From a checkpoint of a small transformer trained on Wikipedia: 12 layers, 8 heads of 32.
Each number is 128 + 24 x the weight over its row's rms, rounded and kept within 0 to 255. Layers, rows and columns count from 0. Numbers have three digits each. The size before them is the row's rms in percent of the matrix's.

# layer 9 MLP down (transposed), 640x160, rms 0.0325, rows 562-582, columns 0-159
106:139107138144145120097147086102176118100125145144094123118096108122085110124131185100144142151123178110136118134101101112135127111147106131131106138143075163122125151096160129098104136116123122157121125165127081129123098086137085105086115158201166109100149115178112110114134102110116096145124083118094157135108134127116129132093091159116136118148133140106180143101125133129162181118157091106128094134132107148131130140085121137099132088140134116108123139130123175130105142114104126
099:090112130134145110123149092137097121136152109127139154111154069167151148124132113160105115151161128119146179105099161130130136106186157111133170158133143147140114140152144174143152143129093116154125107143147179125108175092147144148139124078075168160109103150122114154141089161156120143120122142154166094111137128117119116156133160117091129142124115145127118130155117081112117087092125117104162102100085124076097130119114158135127143080140156134141134164145128103118126123104125133
117:142139102128095143148113111128099115158133155103136101152134126138157147143130170118127117112148127127114121118127175118176159150219083121128098153137099162105133108098151153126117139134117080102134142090151138111143076089160125107129140116112116151106068128117146120104099197114158157157133105104134124141117148127161131130094132153146125089122144139133102150172130130139149118140143080115101108167158120133104174162101145134155132128146121123127130088164139142150146082133145132
107:139171077046129102162097146132151130091110150103090101098130140121168104126130133142102126147119118143130113124152149107123129140150141117123138122101148139119136126139104133126123116176108147139113131153160152153151156143126167159135133161097102115130104108175151148138122122165139167137096144086083122154168073129098124062129121174141101160131125105131132176087098149136142098142140138100107090082114151162151135133119142146146155123127116110128133097129114124168101107101125134
103:099117137100077118147156121126069141095134116128123105102133113149119148143131088125089153120140112128150081092133118132082106145150144128141143127082136114112131138097119145146130105145156144127147136113105107134103121184072152140093139128111149130095135212143147106132137116166122132098100106096099089094183129144133128154143109189090145139123128168135116125113155104092141115157136128103141121167117104135105167077150116133136122113147147162139155132134139111132163103124094129
100:181105150094143132133106112128087144159131153165167115122051145196156119135086181158079131109167140154149150183156157126164110134118136141109112155152113124170123101144155112126152114149134115125145125109125134117124098121112106113116136122164080092108117139112083133127160141155155157124126143134171123153134129168161143122114148131168121126138111105120168125123115135166138082118125121134133120119137164152129134118140127115148134153130087073107119091129104095116125152142139105
101:140135092109147095142112104122126127113175103119179137123151097110101159133120152142124108117114127124117140064198151088123127123131103155135167118135141117146105146122096120113114119123144126105160101163139115100141181149132139147135142151127172120081114080123129133116121134148113106120149118134084170165174102117087159125093114108142146130112144117135133128192104104163176168182113131099098147132140130111108194136129129124093147127127151119147114091127134107137139091130119132
100:096153129080128111129150140110125183126145135140152140140126135127153148106140120146148170167121098154179128124177128138118164113114147118120093059127109183118093123137141138144126118131124141075135143125135146153135129150095110163139088132135114144116128112143150143138110157140085113095144157099107122135123119145144082112128148088157088130113099139074126095168102130154154127143106138094100123124139112137134109126134128149165140059165111121112148141176100126099122110155168180
103:108097065142151137119097129131141133115144082133129134112146127101120096142137133137109156138157095124129119115086116146168136101146160150112097135149162156114131085153117139162146139083119121126132136133097137124144110115145134118131108127108111102117131105136115140150133127154138129053187141098119148106112118133103170100126117145174131140125176156127125168132108099217137115089108121152095139138138167127138138110129127148105111113115113069086132107118103138137098124068146177
107:095145079166135131114119119126168170152144156128144121074107112116156133165130124130127121127127133139116137117149117052083117134151145083103112118125099091084119166161126173129148111152145118155118130127108107124113143127145123113112134135154179157143131136119150120113123138083139096105169140112088108129165144115109121141103150074110102079093141117102140130169109166125134088137140156103111116162112149149146137191134106109188152152137122159108117152157148114114118121120111135
092:142110113111125099105120148118171147073108129132140073164188138082133065116133125097124102111142114123104123107071126127130088119172137112112096152112161108137102118109144123149119132151140114148113106136142153159112159106119113126111140095151115157094146120115094105119150095108165127118146137142103130098115092143118111128136116070182121140157115124147122134162088101108088143085143144113139136082167131087172131149091155145100107146162140124098116137142145101138134135142150138
098:131099132134148138125142165158103113130141145076096124115143125100124164120106173071130158136139134154141155110124110158118143168093186126114108149148143088133166140138114135147118127094108111203120157132117142113100154119108098135129137136069118091121096123149162126117047160128150101100144133109145160158155118157161120105157105112161131131145144105130163122115151122142150147120137148110097118158115122161116121094156094084104085117125147130137119118137088146122136106152111112
103:112141162148099142154100097118084138140109162137110123098128119153085142146098104121125086098126178126129147158116124113107161150130131108109113117147160143162150103090144145110139145159156061126151141155106125110107157141148094126135130118133167120140139182129159146097142130122105101147136116106144133120147117112121124156130210176142139161129129097136106150079105171136109159123141124152135118130159183117118097111153084113147100158090166112155106115147100127117127164146120126
097:095139144141118099152133113122083124106142127149088117117112110147137119096160099155116139121146117145148141115157119103152122146145132130164105164124108139149126118076112158123166146084116109113110149160124120140118114106110164173140136167150139123074078130103098138055112155143120109136122154122126140134094119120070132190122141151123154136156098125158111123088109129104113063148146145135108126132158163084128153091136113174128115092099146140120118148134170156110149157132151126
106:170135131137152108155145129105122107108152108132176101074087129115151138187138091130124132143080095094127108122159145103110137093141127139111151131150141135158147105134161118136150109144111150174141150073188092171144098144100142120134110125133138115166139143090116135133149159096159130122101113133078086153113121118115133132137117148130125149122181101141133127132156108139107101130187120073131109104131143122137158150074115142133111144116109127117136118102175094127135083139109137
095:118139146146119117125121127143125083112172160172090174110127166142132128101109082141169139118094149098170132112101103148163097137122124094146135158150106102162142114104103141139147078139134078158097142134113146117119131125074112109117139085114115133136098117094110166138140089125123124136131158147146145135110151118088136163138129105138148141152133090156111134116108132154133137085159114112162100149137072082133111089154147149085128133151109097129130112150125108082126114185131153
097:063137153101143118101153069158108134128143123129123100140136096087123122111093123097125089164078113100140108119131154133113155135148113106096112147112121114134132096142123121164143114095095132141097088108147146109118098113161112103150156143138098074141088141101147087091113141124187108118119122128121125122127151138125138122120115093138171089130131124057114096146142096145157116142114142095137104106082162131092103103094142166142127123138148145149125102139114132136163143133084109
095:102150132096125153091105144139143084097147138087160117135111124124117178134110116140138129109081080116165107154131105128132122108127098095118124158111096119109132112082143143120157153110154121156109139104117106140095157125099110133172123096129139074107163130189140130123153144142094082156151157114177136089101152091154146117146127122178161099094123194102119122117130159132113143133156151120126119125087122109151149085115170134140130105117169139096132112132125140151141139143139126
099:150144105152161159115134155188185127187132155162142158135104170129130112122174132102105140118133167149128078108148156111162164101078117135178169136127113123116137116100167184114126137109110155101121094157113111093130129128133099126186134126135150090150157143130117154110123134159117140163128145152113153119133125111106102102112120147094129116119112092151148123078116127099129120136095156121132128137110169118124138109110100129148119119144138123126185137072158131101131126145150126
096:142093138145108091157124079154132102081144143168146161121135156111112156151135135185116116121147171115107142106136127130136141142129126142056161128177104108173133142151135134123122144148114121133164119087137126152148130127151105094165119132107120137138121120100144126107111152150124152111160133142141155104137112120110149154150118137097122086128127109105075147142134058167163134077096133115123173122146150166114123107150141084144116106162123130080147127127145153103083099094135132
111:136160058156138119115131089120132121109114122180094110124069090106075074114117143129117167136113085113139100121147085142092082145144127134183153143099134124137150159098164122149096117130109135158123131131129150130128100150102170106127112127174120111107121151136141129126133095129135118119130061132154143103089066141122093130128148105103132128166112140130140127102163097148145111142139131145159160099147120141115137152159164148118107167142134125104125153115131117101098148118149115
# layer 9 MLP up, 640x160, rms 0.0647, rows 563-582, columns 0-159
102:156121082111133138095118150164156120127093110142109131121135098102096137094111090102151150134097168104125109168093119108134163135080123136115101135138129134130100123077125103132141165147144154088108117116114126158113132137155146116132137134084136106148130132140119110121185098126135138151136101129091127138131129114194105108070105119114139137151132112151123120150097160158159126163148135151187116122105138175134143144122127144101124167097079111096160142103135099134094139175183127
100:176091129097100150122108111097070134103114143108094129135117131117106114147091138113059092119147126145103155128122108088110132123160122129134155168103134109084105103131133095115115136113174135162143124115141127108122085101163119117104160127110123151133085109143101121109119149090089128130175127155114109116134089111120140116127144151141103093103097130129135173162115125113126130122142101155151080127095119071153093168110114185143121152112116122138156099135143136108128122129188154
101:134121166168121136129139168131098079171118118139114123088123126139113150153086087153115163144114118098149158155118131136135166116135140101154114130128090104146152122116118130102134154108111151126149052130094101121150125131145141140104137117173161114123095113126110129195105125147079118145126107171138142100086104111161142141163092068155103099136182116136139122139143143125169145072108126124112152111125141135063134127091134137162136115098112107130116128135150131133127113104121135
104:141114143134129152114117126129145105144086115122093131115140195129139083146137129134099095088139131081121152141148153124115149141086141111096135159156116133129156147152150092072128131096104126149121142147094151141138113106135088135125132113149052128138143113124144116139098085158113091140152116111115143120125125113096118103113142133103159171104136151121102130136100164117103116126150120135094191076157136147192128158088165115119159179140125119115086156132141140138121143140161109
100:169198073144096130138150129104140128135144133134127105127170079128118128154145120138140107135098141112135118090091134127104137170114096150107122111123108152120147137161103122162087149114144141123101121112176133123167139152083156111141069146131127147196129099106125134163090104089094111095144115108140128067174111123136125150112132130086094115111141113121135142150162174059141126142115125150118151135093120130115147117129101121111124110124175128143143111120140138124157136137145138
103:130139143137102096162172142080163098127083126108097107127137173115117125122076134131092130137136145115115141121096089109112121131136110164127135105122104123076129169111154138166141100086139120129097095158126164122127146140126101095117077119128129164119140145113122102126122056104105171094085155150121149132075140126135137095128151134126118150107121154184103157089144157155119153098154112141172129146135097115093130101112116125150133142092136115146122133144108142104146147088152109
102:144139130166134174111143123115109066132099108110138131138127117133100143171138094155095120155143141137066150130148137154133103111138123114108163133130128094174136154101070120098126139119123108131167108115106178127170151112164108131147137099154150124130123163174152130132148098135152143139116120167133124115121146109077104158093112149126146157100123133170143129123150124132144094144151099130134160159133083154149163184098083116112117100134099113138101125068135120167111141129122103
099:089153099119156156119153124135131164150136130163163131121143112111121094121160122146180151136130133123144140147144171114088102171126155109124116118118101149134127167130140098103145122130139116140176171150126143090148125117154120166110154157133099096162118152109113109098089141103128136124094145146095113148126130099107139141134055152106131139150135136127138091114118132081115160141115110103125142135115116131153091131137157090140148103196125162129139150144165098097162179128188097
104:102129172098121113117164096128115110117099129110123123147141175129097118169109106152119125131083142127114080147130157160107139124130127160121144128130134168138151147130128055116122089095130135107141082127161186112117116127099151169128134143140116127148135102139097120129115096125106135175086120134125134148127113091138125139116199131098141133102096157114156134124187103139133145134120144114150187143140117146130126106122124173159158127112165105104126132110114130162099159110182080
095:112128143137104117157102082113137100086121082104108105131119145148140121118116170109196112151100128152161110116125092106132133123059145107132167152145192104140118144123141091145124154156147140119129137158104135092130097152124111123152144106081110148147148146109102137158079164119123142087146158103108117136112136142120143122124165125078110070125129128137128112120160112149148130140110163100146130178159130135128134155160094130148163099142103095127126128170173150102133138130121143
100:142151093088114160118120153160159126068084096131145108142124122155096130133148081074111088104160116132096168143143135128102159167158137073150118146119132107136082134127137132101151129100097174144128132121089113105129148160143125136085165084119083133079151148103111107167149108126120148120135106126127086128171144127107133154119132171155116139142154127136133164113117103080135095123124133135136141129098113146125125099106129138128134083120142086119129139142130110109090129114175108
100:132109092126147094095163127127149117120128119114144150134149134131154118116156138133092154154135136132130144095106128124148120165123107090125158109104149138113118091105114170132144133124066212159080123126134105121131131132151093152123112133125112148141122081125123074197092088134136104151106124153100114114105120126113103121094081119109125114144126138135134134154169135134123112140155090093137136129096117155132081148129127119182138076180111153145165116076140134120144115102149140
096:111162176128129151108131144102116109120115158171144166135087126138130144170094122129125116099114129129105123145158123144129149125109114117117153155115133129132122163140075099154117143130113126170099126125102171102113099118173128128105161163099117127174100100124157134136127150118121143158140107128144135106134131116196143164119089128123148137114149165122116067188149138146152105103167125118131129091121080142126079111077110076140146134156082104151112106129106127114155162100137149
097:109164094133102155126126094141139140112095134101129133142199145131115123107117110157116145101177129146099163194091139103114171156156121184107100097083102152116111168140130132119134108102168107125139112086154148149137076082143153112126122138084151116116082122142114138152155156152128133130166095138147129120093098128119119151128121131136133086136067169126093147097132118094138151124123139149114120086112133141145134138143117137104146134154162162128141124102119095117127146105115126
092:150108122121107138086144107144108133180111110130095087147111135154137132138097166151096143140161163142152118137120125124111153152078122157120117134133176136099126112128160095077154142153108146136130091107143121139100138132125114141140116156166127137157133110136145106109120184116135146150154132086124140152127132153169094176119136086105099138137110170123174119126170144118172100176069148139097121109129131088143105152144112102114156090101135133146128100125142167145145096124081106
099:135127152168156147161105119100148099127171144146110120136122167194099153109126104139141098145175145117097124108140164112147096097110131176097128135127139134112115160141130130096105091106174154116147067126102140087137133147105137119104100151113113139104135150130116163151136137140102159147127147139122110099139121108117150065120120172107107169141170119136105145106109189072112156114112175180135126150114103130147158141150136155137135127121110109115134118118121123101109089122151130
098:178110112120155158166137142178106137090120133155133079108150149116187136157116106104093122110177130146083120140123129132130126142121137129109136092116165082176131114166102128175151109127112109134155099110162096109171132125155167114151139130097114129143105166122137088160114136111125126107131143128089119142093111144144131126093132122130095162167119087105147097150165137116153116081124080143147168167105141163131106122116087121104105152112126118153097129129157117133117123147111126
092:138119138119136142140130121133125161138168129145112127167148100149103155140094137155128107133131143148182106115168175125129118130123148103116101103137101112117105113108156137099134127162092146135164126095136155105123063130119052129104116121113084167084174120155114093156093125124097153107107111151125127138130111129123112107141183133140141140066129176156113115104102130175106108125154143107129104135079126129148085150130124099151097121105128111079138135141137114127106086126164116
100:139142153147118159130104122106186137135077142163134111156174143156121138116121130102150128139130159160115130110111093137106098132140104118124125156140127171139143102096117141142112146110109161130103136129147159139145156157110183095152108084114150108146164056175114089134119089146107126134134126158097095148113101111113136147120134166149105148124153109117170077112113132105135153151177161120093095127116124094095166133131094148139126138080142097151143123105118093121152131149144100
105:125108173121129094133140095147124141194114119117124144114140134093121149108155091140171100127158114139121153134133162136108174135103113150119084164202107144131100093133113155095130178120136142104144151125116146132112128139114082159105124133088113155163129133164134118134102102127109130143075136135132065113173153127150166167105083160138117110149145133151102131150122150083120103142102132129104119121090112109168127135125116090112148072121128139160123141144113093127147109129139140